Weights of a small GPT-style language model, trained from scratch on English Wikipedia.
Size: MLP 704 SwiGLU, vocabulary 736, 21.9M parameters.
Architecture: untied embeddings, normalized queries and keys.
Training: a variant of SOAP for these matrices, 6267 steps.
Each number is 200 + 30 x the weight over its row's rms, rounded and kept within 0 to 999. Layers, rows and columns count from 0. The size before them is the row's rms in percent of the matrix's.

# up: layer 12 MLP up, 704x256, rms 0.536, rows 502-519, columns 0-127
# down: layer 12 MLP down (transposed), 704x256, rms 0.401, rows 502-519, columns 0-127
# gate: layer 12 MLP gate, 704x256, rms 0.496, rows 503-520, columns 0-127
up502,100,152,238,188,207,225,213,198,188,222,181,173,221,187,188,246,230,202,201,218,223,204,179,180,236,187,241,193,142,216,166,153,215,206,147,192,211,228,195,202,199,172,205,253,198,154,207,218,228,200,260,169,204,181,215,222,203,231,207,200,203,186,156,172,230,201,226,235,213,150,205,213,191,223,199,146,203,196,165,183,197,203,195,234,188,160,240,193,165,191,225,263,236,217,191,196,251,133,223,199,262,174,198,236,230,239,196,217,211,268,179,224,209,173,160,174,208,156,207,234,205,144,163,180,185,226,197,219,179
down502,101,220,227,231,259,205,212,206,175,225,254,210,197,197,238,171,213,204,211,246,235,191,254,262,179,224,195,213,243,222,146,225,198,236,193,185,174,159,181,244,196,197,213,183,182,216,165,183,221,213,169,202,155,187,124,220,194,197,207,149,174,241,270,225,230,186,203,213,190,190,211,215,196,225,228,170,209,186,203,202,191,145,219,246,197,201,189,254,257,156,210,188,130,163,251,237,174,201,199,156,256,188,207,203,205,211,191,205,188,195,129,240,228,172,178,187,211,221,209,187,213,193,181,142,183,243,172,209,175
gate503,098,209,204,198,154,206,195,155,235,180,181,160,136,199,244,269,215,216,253,173,170,202,253,171,215,189,249,170,139,206,255,161,208,176,214,234,190,149,222,206,188,181,186,180,212,185,199,209,206,176,174,222,220,217,182,197,184,179,201,172,201,225,198,206,202,195,201,177,181,141,198,236,205,220,183,250,210,184,181,238,213,221,204,224,140,191,147,197,167,188,218,181,207,144,162,239,189,214,218,199,217,242,185,174,190,164,206,215,129,206,174,193,215,190,206,170,167,180,153,150,238,259,148,168,203,241,163,183,209
up503,098,201,173,214,219,130,212,216,201,162,176,217,214,234,187,196,204,144,230,224,198,220,234,197,166,237,175,195,157,174,211,175,193,155,249,232,212,220,204,218,175,183,248,201,203,200,234,177,186,233,206,210,262,240,175,162,231,232,186,196,286,204,188,215,184,180,239,206,219,239,191,183,224,228,231,260,201,156,215,233,184,226,261,163,150,246,240,143,191,223,177,225,177,174,232,193,214,191,134,138,113,227,188,199,180,179,238,163,205,242,204,192,192,198,146,200,158,169,186,201,245,218,227,214,195,205,186,204,230
down503,100,193,150,189,209,201,131,248,193,187,204,222,175,159,184,196,231,223,205,195,223,206,177,235,155,238,195,161,177,196,131,237,213,206,197,164,186,208,252,193,205,224,206,196,204,221,212,262,196,177,199,199,225,207,189,204,240,135,228,185,177,227,212,176,179,220,205,151,205,182,212,211,165,206,217,155,261,144,147,170,221,185,186,217,205,144,221,178,235,214,231,263,242,253,270,182,180,192,142,169,225,196,161,245,216,185,167,212,218,182,216,222,239,188,176,233,206,197,241,266,156,160,215,228,183,141,143,163,195
gate504,107,169,252,191,197,188,184,158,203,199,194,199,216,252,200,237,243,203,160,234,201,168,162,181,196,199,191,165,203,203,181,250,145,151,203,243,176,188,175,209,192,190,226,182,189,235,193,163,223,238,236,177,218,171,231,246,205,267,156,187,193,178,256,211,211,255,221,178,212,191,138,204,246,230,213,227,205,192,196,208,241,192,190,227,207,181,197,244,205,200,253,210,219,191,218,261,185,201,174,217,216,254,183,172,184,219,153,220,193,247,203,254,198,200,189,175,171,227,206,223,227,186,156,195,227,206,231,268,203
up504,097,195,156,200,190,186,172,206,218,205,164,238,196,217,172,227,209,165,210,213,239,208,151,236,197,196,149,221,147,224,202,156,207,207,226,251,219,171,186,198,205,208,210,154,202,187,216,212,170,185,198,188,221,187,191,176,169,176,212,190,207,193,194,166,185,282,139,203,163,252,186,206,251,175,199,188,183,183,173,221,166,193,183,221,199,200,217,170,136,233,228,142,166,149,200,250,218,247,254,162,165,159,177,270,255,182,231,225,170,248,211,160,208,222,185,219,239,219,227,228,191,167,217,180,238,246,182,162,214
down504,103,188,158,211,203,223,249,214,220,188,212,219,150,245,210,218,157,210,181,194,201,249,230,142,215,185,225,224,158,159,248,177,190,191,221,210,182,169,210,224,190,198,203,217,204,141,202,171,189,229,233,212,210,217,204,213,198,150,193,168,189,234,229,218,187,244,216,235,219,180,176,241,174,220,205,243,217,242,182,174,168,272,208,205,197,224,184,147,254,157,193,230,249,182,159,132,238,235,234,196,228,182,238,206,225,190,188,171,185,163,231,203,188,244,178,219,207,227,201,210,210,243,218,223,190,232,183,140,185
gate505,098,194,229,256,201,164,211,209,204,188,184,181,222,187,164,251,251,220,194,194,197,184,166,258,203,217,200,205,201,253,259,247,155,215,187,151,229,195,181,152,155,229,212,264,214,211,164,202,172,232,178,160,181,191,195,142,206,142,172,202,249,231,211,219,228,196,207,199,153,181,220,185,213,178,214,195,219,192,208,227,207,234,180,212,175,197,198,199,250,211,200,129,211,217,228,193,149,206,214,209,220,256,244,262,240,155,208,170,145,218,170,209,269,202,212,231,175,172,241,231,196,232,228,197,161,224,181,217,160
up505,102,219,253,171,213,216,212,213,189,188,172,220,184,266,205,258,177,207,197,199,227,130,192,206,214,208,169,172,197,170,154,206,213,211,148,215,187,217,230,190,175,256,200,185,199,215,194,262,161,220,249,245,207,197,223,206,224,209,255,199,168,212,200,168,186,289,179,192,220,206,190,221,223,169,203,212,203,239,198,181,232,175,194,192,211,239,159,144,216,178,216,217,256,220,262,227,277,174,206,216,214,222,215,203,198,255,220,134,217,161,237,211,230,205,174,221,157,248,212,258,193,190,233,196,216,241,195,219,243
down505,104,199,163,244,179,163,252,227,217,185,201,198,157,225,199,160,186,212,269,202,176,205,203,200,221,189,201,199,185,238,130,221,181,232,167,238,175,235,147,160,206,265,231,232,209,198,141,187,204,160,200,193,218,203,177,132,200,184,145,163,182,239,222,167,204,175,196,236,185,148,168,175,207,218,220,213,205,162,197,200,221,214,199,191,171,176,226,216,232,222,158,158,209,199,217,199,212,190,222,250,141,172,211,196,240,165,209,224,191,206,122,222,217,200,218,236,179,144,245,180,288,206,204,227,170,228,194,172,224
gate506,093,242,177,200,212,229,243,203,276,218,146,261,243,241,203,234,222,189,198,207,179,237,200,172,147,209,166,210,162,221,160,246,181,220,221,264,268,193,230,170,146,175,143,243,218,232,189,208,149,209,186,206,232,210,214,163,166,174,205,153,180,221,188,190,188,179,216,189,229,246,202,161,197,191,241,246,178,190,208,201,233,232,215,175,209,171,208,180,190,193,166,172,202,206,166,252,213,185,226,129,159,202,190,221,173,145,222,188,260,184,175,193,191,215,182,193,185,194,221,204,208,227,217,193,221,159,199,220,212
up506,098,173,216,200,236,132,181,213,148,279,182,219,243,200,153,221,247,212,228,146,187,211,183,204,175,164,239,175,214,148,170,191,171,264,242,220,224,176,219,205,194,211,188,178,218,215,205,215,231,230,219,181,211,189,196,177,236,205,262,215,222,216,214,156,176,154,213,224,176,255,226,187,231,183,152,171,203,213,199,250,149,242,165,216,247,204,169,235,220,225,188,151,204,238,220,203,216,254,221,210,193,238,169,231,209,152,219,186,188,186,173,156,178,234,198,200,222,196,232,221,228,179,224,228,203,207,230,204,173
down506,090,188,144,176,182,212,191,202,189,187,218,167,212,139,230,183,200,159,148,186,155,146,138,183,203,186,227,187,232,178,203,204,225,175,206,186,256,192,207,200,245,261,207,158,246,217,216,186,162,155,236,213,168,135,181,240,163,200,163,234,232,244,179,157,199,211,167,182,193,192,210,208,209,244,221,165,194,170,189,219,189,220,224,199,211,175,169,233,215,205,196,177,244,211,226,248,223,100,165,123,262,197,218,199,179,224,168,217,179,205,202,206,203,159,206,239,208,154,276,225,198,200,242,162,197,134,189,184,208
gate507,100,145,174,185,188,161,227,219,229,224,223,215,172,240,230,253,231,174,148,213,203,190,174,172,246,173,158,247,157,239,188,219,196,199,222,244,176,217,166,206,258,185,200,196,202,192,214,183,186,169,231,169,175,176,184,168,259,224,158,194,214,173,194,236,206,202,241,223,158,225,163,207,199,218,243,219,190,223,202,157,222,210,206,196,177,166,205,161,181,187,247,229,300,211,180,210,164,216,209,168,201,192,209,231,203,173,204,199,185,156,209,181,173,235,183,156,216,191,233,183,207,171,190,217,199,195,186,226,190
up507,099,161,221,174,176,222,216,205,220,199,213,229,189,217,214,197,213,199,220,232,164,225,161,117,212,210,182,249,198,169,213,229,223,221,229,215,235,196,213,193,179,198,197,254,170,168,207,176,172,212,115,232,220,210,197,166,188,227,217,197,237,236,244,187,222,210,239,209,175,151,128,201,234,190,181,244,190,206,183,190,195,168,209,208,186,231,142,229,188,176,222,227,212,159,132,207,178,194,160,234,282,155,227,202,191,191,139,223,181,232,199,234,174,214,170,203,223,200,210,209,191,202,202,186,179,247,223,202,242
down507,103,166,115,175,184,175,180,268,247,178,247,222,206,231,201,248,160,225,181,207,214,216,189,178,178,173,227,193,204,170,228,171,205,247,168,246,197,178,182,191,250,173,255,235,282,180,184,229,215,169,249,179,254,215,224,214,232,225,170,202,176,189,141,224,175,192,236,193,181,177,191,208,185,175,164,209,212,209,205,161,186,173,186,221,214,189,199,144,236,217,150,207,185,241,160,161,194,192,173,234,173,207,230,190,186,169,193,220,237,217,176,191,221,241,150,178,173,226,206,210,175,195,208,215,173,175,213,204,151
gate508,102,240,195,226,156,213,224,190,169,218,235,171,176,194,211,164,202,252,213,233,240,157,250,225,190,206,243,200,148,188,195,200,192,235,230,192,187,185,204,230,175,185,202,249,245,230,233,181,187,208,225,269,164,159,206,194,221,170,193,227,149,238,220,233,229,156,176,168,155,237,227,162,215,250,212,238,203,204,165,155,225,167,181,224,156,203,225,189,202,202,210,174,206,185,174,245,224,209,207,275,216,220,203,195,188,178,188,227,208,124,257,259,185,200,178,129,156,150,155,176,204,241,184,207,219,267,141,221,233
up508,106,210,186,258,228,194,197,189,193,149,176,201,217,218,198,226,223,213,214,167,182,181,208,209,206,164,223,192,183,188,184,178,202,167,225,186,198,206,193,185,200,177,253,196,208,177,164,193,235,198,186,108,206,186,221,173,170,178,203,205,206,195,221,177,233,153,196,219,211,115,225,142,183,270,213,185,197,177,165,246,207,168,207,170,180,170,230,231,215,241,194,220,221,200,220,151,182,254,229,212,181,233,169,226,185,164,196,194,193,193,241,155,176,235,217,163,131,184,205,207,176,183,194,141,172,233,209,226,211
down508,109,239,253,242,253,214,175,218,198,177,193,196,238,182,212,186,182,195,190,252,164,247,228,186,216,238,173,212,245,191,186,188,210,256,234,245,198,204,226,255,197,127,192,197,220,218,237,198,151,198,201,198,189,176,209,194,194,192,191,234,207,210,180,200,234,195,208,180,182,235,210,166,250,250,213,215,204,196,166,205,195,282,242,264,145,231,177,203,184,226,170,236,176,184,212,257,168,201,216,221,193,211,225,165,181,224,213,220,235,201,212,203,216,168,259,152,119,218,184,236,246,203,209,197,218,227,194,252,200
gate509,112,265,155,226,253,207,226,242,118,191,162,211,207,216,213,224,167,205,185,206,209,160,161,209,166,203,210,197,240,181,171,173,243,216,182,240,214,189,179,217,205,232,157,176,205,178,235,238,191,230,189,159,203,251,124,181,232,204,187,215,163,253,211,171,224,197,177,202,175,214,211,220,156,201,230,229,177,184,226,177,210,207,185,210,250,206,213,186,231,249,229,147,258,201,201,203,162,218,208,234,196,207,168,212,186,222,185,180,215,172,181,205,233,169,218,152,224,208,256,245,176,193,169,186,180,147,170,198,137
up509,106,201,151,221,150,237,185,249,182,166,199,158,217,156,217,169,218,185,179,206,235,173,175,190,179,161,253,179,210,220,228,233,162,201,214,171,183,235,182,200,216,223,188,186,259,208,232,178,209,158,169,180,208,122,154,210,181,202,185,189,185,197,238,184,230,203,203,180,197,167,154,193,212,157,231,251,233,163,239,256,217,213,204,197,206,184,203,196,184,248,198,212,205,217,204,193,172,167,209,187,218,192,196,198,201,202,209,229,197,180,157,198,184,205,262,174,147,160,206,223,168,181,172,97,177,204,172,182,205
down509,105,196,121,207,250,217,221,161,230,182,218,172,237,231,216,197,168,177,204,190,176,232,153,200,185,168,186,204,171,211,214,240,212,195,222,192,215,180,211,194,231,198,148,212,257,165,195,181,193,197,240,186,185,219,185,186,181,229,200,198,228,175,197,190,261,194,171,245,191,205,144,179,198,184,176,210,194,222,227,205,229,250,255,204,226,227,164,198,178,228,217,177,194,204,161,198,234,182,178,184,230,188,203,213,214,156,191,195,158,147,159,171,213,229,209,232,143,138,223,249,218,125,196,170,202,194,143,220,182
gate510,102,169,222,179,212,219,176,209,233,189,196,194,219,206,165,222,202,173,150,185,256,206,160,183,138,194,240,193,225,200,202,235,191,208,199,243,230,192,213,249,223,169,245,253,175,199,238,196,205,179,242,210,219,200,183,212,197,197,168,192,151,163,199,235,197,207,167,271,141,185,209,201,191,168,206,216,237,225,176,192,254,195,229,162,217,188,176,196,202,199,264,193,220,180,256,190,218,172,191,140,183,242,180,178,179,228,223,151,236,200,167,194,165,214,180,269,222,190,185,191,161,253,188,200,177,194,240,217,254
up510,105,151,197,209,201,166,254,232,182,211,204,220,200,197,145,230,169,161,141,243,148,181,213,197,194,131,180,150,217,202,184,231,216,175,171,229,215,220,178,221,190,197,150,219,177,242,214,191,224,163,183,193,155,212,115,176,226,199,215,195,177,202,192,177,187,157,221,215,193,231,199,179,184,176,201,256,237,192,168,223,179,225,248,200,209,236,178,225,185,177,234,178,233,213,225,226,235,220,250,260,182,247,162,198,251,259,195,195,233,247,253,253,192,201,205,194,173,215,297,213,218,208,166,186,193,219,196,174,176
down510,101,271,248,202,203,242,202,224,156,238,228,162,200,176,200,199,250,165,193,231,213,208,200,201,217,223,203,250,157,162,182,162,165,240,211,197,188,234,206,214,204,210,130,198,205,253,233,181,197,225,121,173,182,208,158,207,250,208,235,197,196,208,194,179,275,228,186,242,190,217,204,203,179,218,204,201,225,197,151,185,187,159,193,222,198,177,203,207,195,180,223,169,205,219,206,242,263,182,180,183,189,179,231,170,190,229,139,243,180,178,208,205,225,195,161,186,216,212,258,182,194,201,175,219,266,253,205,218,208
gate511,108,237,250,266,158,205,150,210,246,202,213,236,226,208,180,249,151,241,181,156,173,280,181,216,197,191,184,201,176,192,256,197,217,209,179,200,223,206,205,208,175,133,244,199,163,208,218,182,231,188,230,281,245,198,202,220,164,165,216,215,199,229,227,168,195,172,258,185,171,213,220,221,217,161,253,165,201,225,182,206,260,219,230,187,199,163,292,192,287,167,172,204,172,185,224,234,249,223,181,217,191,236,270,189,205,199,226,198,203,232,224,188,213,252,233,224,220,175,209,175,221,200,195,199,201,153,229,182,175
up511,105,154,181,154,156,154,177,207,193,214,189,184,165,244,171,216,241,152,204,166,209,141,201,229,173,235,147,202,184,220,180,204,157,252,216,235,205,202,187,212,259,181,188,209,221,222,234,210,183,181,184,207,188,215,194,169,216,168,184,226,183,225,198,221,158,186,193,183,148,171,210,201,180,196,242,242,179,209,190,182,188,204,162,200,135,198,173,221,184,213,184,202,201,147,166,202,287,234,225,220,150,189,152,244,177,192,191,200,162,150,176,242,194,180,195,170,188,208,239,248,227,142,262,267,169,234,211,180,185
down511,102,225,198,214,180,178,196,237,177,219,272,180,214,161,217,276,178,167,145,198,203,211,155,209,231,228,198,205,218,182,196,266,200,167,189,192,209,186,181,185,231,234,216,190,170,250,199,203,219,230,250,187,179,194,192,229,166,166,161,204,231,148,191,214,280,199,204,223,209,185,214,172,209,194,231,217,185,205,225,246,178,162,146,225,204,239,187,223,168,245,238,231,176,257,158,226,168,201,225,164,193,173,178,209,161,232,230,172,233,181,197,213,177,149,245,162,195,259,278,218,181,193,221,236,211,178,163,198,209
gate512,099,195,202,230,186,239,189,250,185,144,229,185,212,169,180,255,200,209,174,187,156,168,205,199,182,139,216,217,229,182,213,214,188,163,270,197,204,204,224,250,193,162,244,222,162,181,225,179,243,196,182,171,195,255,143,145,198,190,243,204,142,205,187,166,219,160,198,209,194,238,170,188,186,204,185,206,189,210,204,195,168,185,233,223,189,237,221,134,221,221,153,185,186,172,234,172,170,159,240,161,193,183,199,192,242,164,173,208,203,158,228,243,204,252,215,186,246,264,247,189,194,139,197,220,154,216,231,243,210
up512,098,238,177,179,206,234,178,169,195,277,212,171,150,178,207,246,190,232,239,167,190,168,160,161,214,266,201,239,217,250,189,260,195,227,198,148,239,166,150,187,253,208,206,232,238,189,221,193,185,225,184,158,174,138,237,200,246,144,186,240,204,236,262,166,216,176,151,191,241,173,175,181,214,185,236,210,223,180,173,243,145,174,197,199,224,204,260,172,197,199,180,187,210,218,145,157,192,225,216,214,159,211,187,155,201,206,243,208,224,220,166,192,228,232,188,192,220,179,221,182,155,154,232,247,211,200,254,195,205
down512,100,145,207,226,166,227,204,203,223,203,197,223,180,156,174,212,205,198,174,152,225,206,156,201,162,205,172,192,220,220,162,168,186,272,206,223,171,258,154,227,181,232,177,213,148,195,234,244,165,227,150,261,240,194,158,196,226,234,206,244,180,188,203,195,221,166,191,195,182,168,200,204,196,189,196,190,176,226,213,242,231,163,228,233,187,205,177,150,202,224,230,231,126,161,179,197,192,224,184,212,152,147,183,173,186,204,233,220,206,251,213,190,223,260,176,210,214,225,159,167,209,205,182,179,209,227,204,196,187
gate513,107,218,178,228,224,160,256,223,229,252,133,190,174,192,195,239,135,249,192,229,224,222,214,149,216,159,178,191,179,253,258,175,166,240,181,217,158,253,171,189,243,124,192,239,254,204,193,184,169,200,252,197,135,204,184,215,183,133,170,183,186,157,190,167,175,189,218,196,184,173,205,150,177,172,204,202,206,197,193,179,213,172,216,196,187,217,189,191,225,182,181,225,210,124,201,187,212,205,175,197,166,174,206,221,189,224,188,233,228,184,174,221,176,150,183,198,160,187,210,204,155,178,151,172,232,235,195,212,201
up513,110,171,160,209,182,248,219,231,203,206,155,216,163,289,229,191,210,196,183,214,195,194,235,183,202,215,186,212,188,213,133,193,192,212,218,216,251,174,183,198,224,171,155,176,184,143,199,224,170,188,203,256,176,201,244,195,219,240,213,164,235,254,204,178,174,248,192,189,188,220,195,202,209,175,198,178,169,212,182,152,262,179,200,177,197,128,212,202,163,198,216,172,199,148,216,202,239,192,225,133,231,201,188,253,192,213,146,197,190,201,251,224,200,203,194,207,173,217,289,212,187,238,226,171,231,242,214,209,245
down513,112,188,216,167,230,166,205,159,168,221,203,149,218,213,145,155,236,260,223,173,210,198,207,219,187,185,183,179,184,168,184,210,195,230,178,217,178,227,213,219,230,181,170,204,198,196,263,194,199,203,232,239,194,197,147,215,157,233,201,179,200,194,176,162,175,178,172,201,152,152,206,173,162,181,209,173,196,163,196,154,189,178,201,213,135,162,168,235,283,167,183,160,209,112,198,216,154,168,218,200,235,137,182,258,163,268,198,156,228,173,211,210,225,197,202,226,178,187,173,158,175,221,208,168,212,188,195,202,173
gate514,099,190,124,215,209,163,205,186,177,230,187,204,162,215,216,207,207,207,225,172,225,146,178,266,162,192,220,193,199,159,161,193,188,173,192,194,211,253,225,227,207,217,208,214,186,124,171,232,213,166,208,209,186,154,231,213,165,195,205,135,223,236,205,231,177,180,237,171,180,215,223,180,166,249,170,175,239,212,144,181,221,137,211,177,191,137,212,210,176,250,151,209,162,220,155,161,150,200,261,190,150,214,183,230,194,235,186,218,183,142,200,235,179,211,235,205,154,212,202,219,231,214,247,171,202,205,191,227,160
up514,103,207,194,178,218,159,191,180,204,207,151,212,174,199,220,195,279,197,269,201,222,180,230,235,213,210,235,190,156,146,158,187,202,211,188,221,260,232,244,227,228,196,201,252,200,154,200,239,180,197,205,185,168,173,225,173,201,186,274,147,159,217,186,202,176,157,192,179,168,201,230,171,190,222,217,191,214,194,203,163,200,203,185,219,198,213,211,228,176,208,194,209,183,195,156,135,161,202,228,204,180,204,184,199,196,243,187,248,210,190,188,240,196,189,210,205,173,191,174,230,190,211,208,208,184,188,179,245,205
down514,111,192,236,189,215,203,252,216,210,182,220,186,225,227,194,205,158,209,168,236,154,198,204,167,254,211,188,222,222,245,255,205,245,207,193,179,164,169,185,192,196,206,209,181,174,274,214,143,206,227,198,186,229,224,194,203,205,247,175,258,203,142,218,169,181,244,173,242,233,206,191,223,234,140,166,215,175,192,256,232,191,226,170,209,223,214,188,181,216,191,231,179,260,203,250,258,248,178,151,193,223,227,185,199,220,159,216,152,197,238,223,184,204,209,195,198,221,200,207,165,172,193,198,210,179,193,217,160,230
gate515,099,192,227,230,171,199,206,202,179,218,198,227,188,208,174,266,148,182,271,197,217,205,176,277,195,245,200,178,156,209,234,224,282,163,211,229,202,179,199,202,155,188,232,224,188,204,166,198,195,175,215,205,216,185,222,166,213,176,127,244,232,203,226,199,200,220,199,192,185,205,162,220,201,152,223,176,214,188,197,227,194,199,204,205,178,193,217,233,207,204,206,211,262,201,175,247,212,209,209,127,228,238,207,203,166,199,213,216,235,203,241,237,220,229,130,294,177,194,233,176,157,147,209,187,227,121,232,214,164
up515,102,231,192,161,187,207,177,194,185,196,204,196,234,205,243,180,203,176,195,211,193,222,203,196,214,244,247,197,178,164,222,224,244,217,214,228,163,234,168,202,242,174,229,223,217,209,219,162,193,181,126,214,217,196,190,219,179,192,152,187,179,210,166,201,194,253,221,174,221,183,239,177,257,199,209,223,127,174,172,149,235,199,195,195,174,166,195,230,229,223,196,183,239,226,164,193,181,245,176,206,174,154,193,232,165,205,195,208,194,238,224,185,167,214,200,224,188,227,167,232,211,198,225,241,190,212,198,198,161
down515,099,260,238,202,199,213,202,213,242,209,222,237,191,155,182,187,197,251,197,221,228,180,224,185,164,232,202,262,205,156,229,224,206,182,233,153,216,196,149,192,174,189,185,146,216,218,206,222,166,203,219,167,210,178,228,182,181,203,216,165,224,169,180,197,130,150,245,205,139,209,200,174,214,235,198,186,179,179,215,200,226,220,183,260,122,200,140,205,186,189,223,170,198,172,221,214,226,218,224,237,166,144,288,258,190,213,187,194,197,161,177,234,181,217,166,228,170,195,217,217,170,219,251,241,217,152,192,222,240
gate516,099,184,154,176,209,207,216,213,267,188,150,258,217,215,197,266,196,138,166,190,182,155,237,202,206,265,220,197,261,250,220,199,202,252,199,195,191,230,163,215,218,200,208,196,200,186,185,196,179,147,122,199,235,209,193,220,230,211,194,154,205,230,162,226,209,223,250,213,192,230,175,187,205,242,219,170,223,176,244,191,216,224,200,169,230,220,202,296,214,207,220,177,221,172,236,229,245,227,216,200,227,172,196,220,173,166,248,192,179,191,202,221,189,204,224,192,229,186,195,190,219,195,163,107,171,157,182,224,202
up516,098,167,159,188,194,177,204,215,202,217,239,170,158,259,198,182,233,158,210,186,187,209,246,205,227,205,285,204,192,126,219,193,188,176,162,230,224,184,217,176,197,246,212,146,251,213,236,189,140,195,185,243,216,161,213,271,151,194,187,232,217,223,163,244,165,171,162,200,141,194,203,216,241,215,221,201,247,227,186,169,160,159,213,169,199,247,182,175,187,215,164,190,177,208,210,248,217,183,215,250,161,162,190,203,168,193,205,276,236,201,179,205,206,215,219,209,204,189,190,172,210,166,213,193,221,219,145,220,191
down516,098,233,231,225,134,209,175,211,183,213,191,184,185,203,208,179,228,164,173,261,201,236,201,185,175,203,204,208,167,135,150,209,224,215,155,179,199,210,181,166,191,226,241,190,194,250,192,175,141,220,168,209,253,178,215,245,136,251,226,222,165,235,183,173,217,183,237,195,219,203,242,182,246,235,107,214,144,222,195,194,188,150,117,223,204,191,198,186,261,178,139,171,165,209,208,197,172,199,240,173,181,170,196,179,180,218,227,197,182,171,180,249,161,204,201,169,201,159,238,245,204,187,175,150,170,211,207,239,190
gate517,100,278,224,147,188,151,195,187,256,244,162,203,137,211,195,213,200,208,218,158,182,209,194,206,226,218,243,173,182,218,198,220,188,214,202,214,234,235,195,206,230,180,224,201,209,237,213,186,222,180,252,196,176,160,210,243,193,204,190,214,188,242,203,192,210,208,249,153,204,171,199,216,218,248,225,179,207,243,218,197,229,205,202,194,192,187,152,203,185,179,124,248,176,182,196,182,220,211,224,204,206,226,198,180,251,129,229,172,190,219,176,172,211,201,204,223,171,199,210,228,230,182,182,211,193,236,226,212,195
up517,098,242,196,210,252,193,189,191,204,218,235,210,208,184,181,203,169,231,179,230,208,228,221,196,168,169,216,255,188,167,183,234,244,175,222,222,202,179,157,187,208,198,248,219,177,151,187,176,157,179,224,228,227,219,179,200,206,224,174,219,193,187,184,228,208,132,152,218,263,215,218,161,221,162,202,164,165,213,162,218,162,132,160,186,235,169,284,237,178,153,208,200,186,170,201,213,267,162,246,205,197,258,214,215,130,168,164,191,183,203,225,199,176,184,141,164,155,160,197,255,224,235,203,230,174,204,189,204,184
down517,101,166,258,179,208,211,179,275,254,197,203,159,164,213,219,177,207,157,199,230,190,199,234,138,152,164,214,205,207,191,167,213,218,222,219,221,228,212,207,147,173,186,208,225,198,251,227,173,204,154,165,174,220,184,227,203,200,186,197,207,234,168,221,172,165,236,254,216,216,185,189,197,273,218,177,157,174,181,206,233,189,195,184,218,213,138,196,227,142,212,172,201,205,214,180,213,218,185,224,235,234,243,183,229,190,198,199,230,215,171,149,203,188,224,215,140,186,168,210,218,193,219,188,154,199,223,203,226,262
gate518,107,265,207,218,186,162,152,200,197,170,174,190,186,198,228,198,151,212,213,202,251,148,186,174,269,186,191,182,196,215,227,205,220,207,216,178,196,210,205,201,255,176,236,175,158,190,213,213,195,218,238,213,215,219,203,149,233,213,230,206,216,218,193,169,233,179,213,196,167,173,239,254,155,202,173,214,219,192,171,161,211,213,206,243,148,193,183,223,166,197,210,210,130,166,163,187,181,181,223,202,230,168,177,232,176,225,216,238,199,219,181,170,175,183,214,218,159,223,186,241,196,187,209,217,106,163,215,212,223
up518,104,243,235,191,207,193,210,202,207,211,204,199,240,199,250,232,199,201,170,201,215,148,198,173,185,207,197,135,235,245,181,208,245,142,152,174,228,172,225,237,193,146,254,194,233,209,237,220,241,200,220,173,216,206,211,232,176,185,170,163,240,254,195,145,220,168,218,225,229,208,263,199,218,146,222,167,217,231,208,193,240,191,179,202,171,159,250,219,214,197,202,205,143,162,182,213,196,214,149,199,217,156,213,180,226,237,196,175,215,203,225,161,260,147,194,236,202,191,238,187,183,198,156,181,208,208,213,199,193
down518,108,208,192,141,233,223,196,220,208,170,247,247,196,219,207,210,198,174,181,172,207,104,167,198,192,236,213,205,175,246,215,213,196,202,167,203,242,180,201,169,215,162,167,166,249,229,216,187,226,219,222,228,182,190,228,162,207,163,223,224,216,228,219,181,196,216,210,220,209,234,194,172,182,191,199,267,211,175,215,241,185,252,220,181,174,239,193,177,174,173,185,230,83,220,165,249,201,189,168,186,189,192,196,206,199,204,237,231,209,158,193,154,165,187,159,240,184,173,235,153,201,157,226,202,188,178,193,133,231
gate519,096,152,148,151,157,198,206,182,259,238,202,188,186,202,166,192,216,181,167,191,177,186,206,188,184,229,207,176,202,175,254,200,184,235,229,212,172,176,145,203,215,220,222,254,197,225,177,198,186,230,186,184,193,188,171,222,213,229,176,212,220,222,225,185,208,184,209,246,168,246,202,235,202,232,204,210,224,273,171,231,141,178,182,181,238,175,201,196,136,171,173,194,235,211,193,176,194,163,160,126,202,181,174,179,204,188,176,221,178,210,141,226,168,221,195,234,230,263,185,204,222,159,189,197,209,173,157,185,229
up519,104,221,261,236,157,229,165,229,203,233,198,160,267,174,173,210,223,175,183,262,195,157,218,188,201,180,200,202,202,185,172,201,213,147,176,212,191,230,187,197,213,277,199,190,231,216,254,200,221,284,210,209,180,159,196,197,206,155,191,221,191,155,180,193,239,263,225,172,182,248,200,185,224,173,177,150,260,184,213,195,194,214,231,228,232,204,174,140,228,207,168,153,168,191,197,199,281,240,196,223,164,192,208,251,173,236,156,240,205,231,202,191,225,241,177,194,196,177,252,264,201,169,240,193,203,226,196,194,218
down519,094,202,171,197,206,243,249,227,215,196,218,169,192,236,190,228,211,260,180,143,239,246,223,207,174,245,279,233,228,231,213,164,197,252,185,202,185,230,161,217,234,174,197,219,179,193,165,197,171,183,171,209,194,191,159,198,195,205,225,187,199,216,231,182,185,205,149,155,162,234,168,174,187,180,232,241,188,156,251,250,187,209,248,224,250,216,204,211,167,167,173,230,201,230,195,179,272,185,174,212,205,154,178,151,204,180,218,221,203,182,179,199,168,245,173,201,232,257,125,175,220,205,175,177,186,230,168,182,187
gate520,105,196,194,252,211,211,215,192,182,260,143,216,195,201,144,185,219,164,188,251,244,166,204,221,251,170,166,135,173,213,210,212,184,151,212,164,222,201,165,214,179,221,205,216,150,185,231,203,196,203,195,173,179,192,255,173,198,192,147,229,206,202,209,188,209,253,218,200,210,196,193,219,215,243,264,138,187,173,212,188,216,228,206,230,243,155,276,231,276,237,173,213,192,200,196,225,191,228,172,229,205,195,192,150,219,201,204,197,244,194,221,210,216,189,195,160,192,186,177,134,184,228,190,175,207,180,214,182,235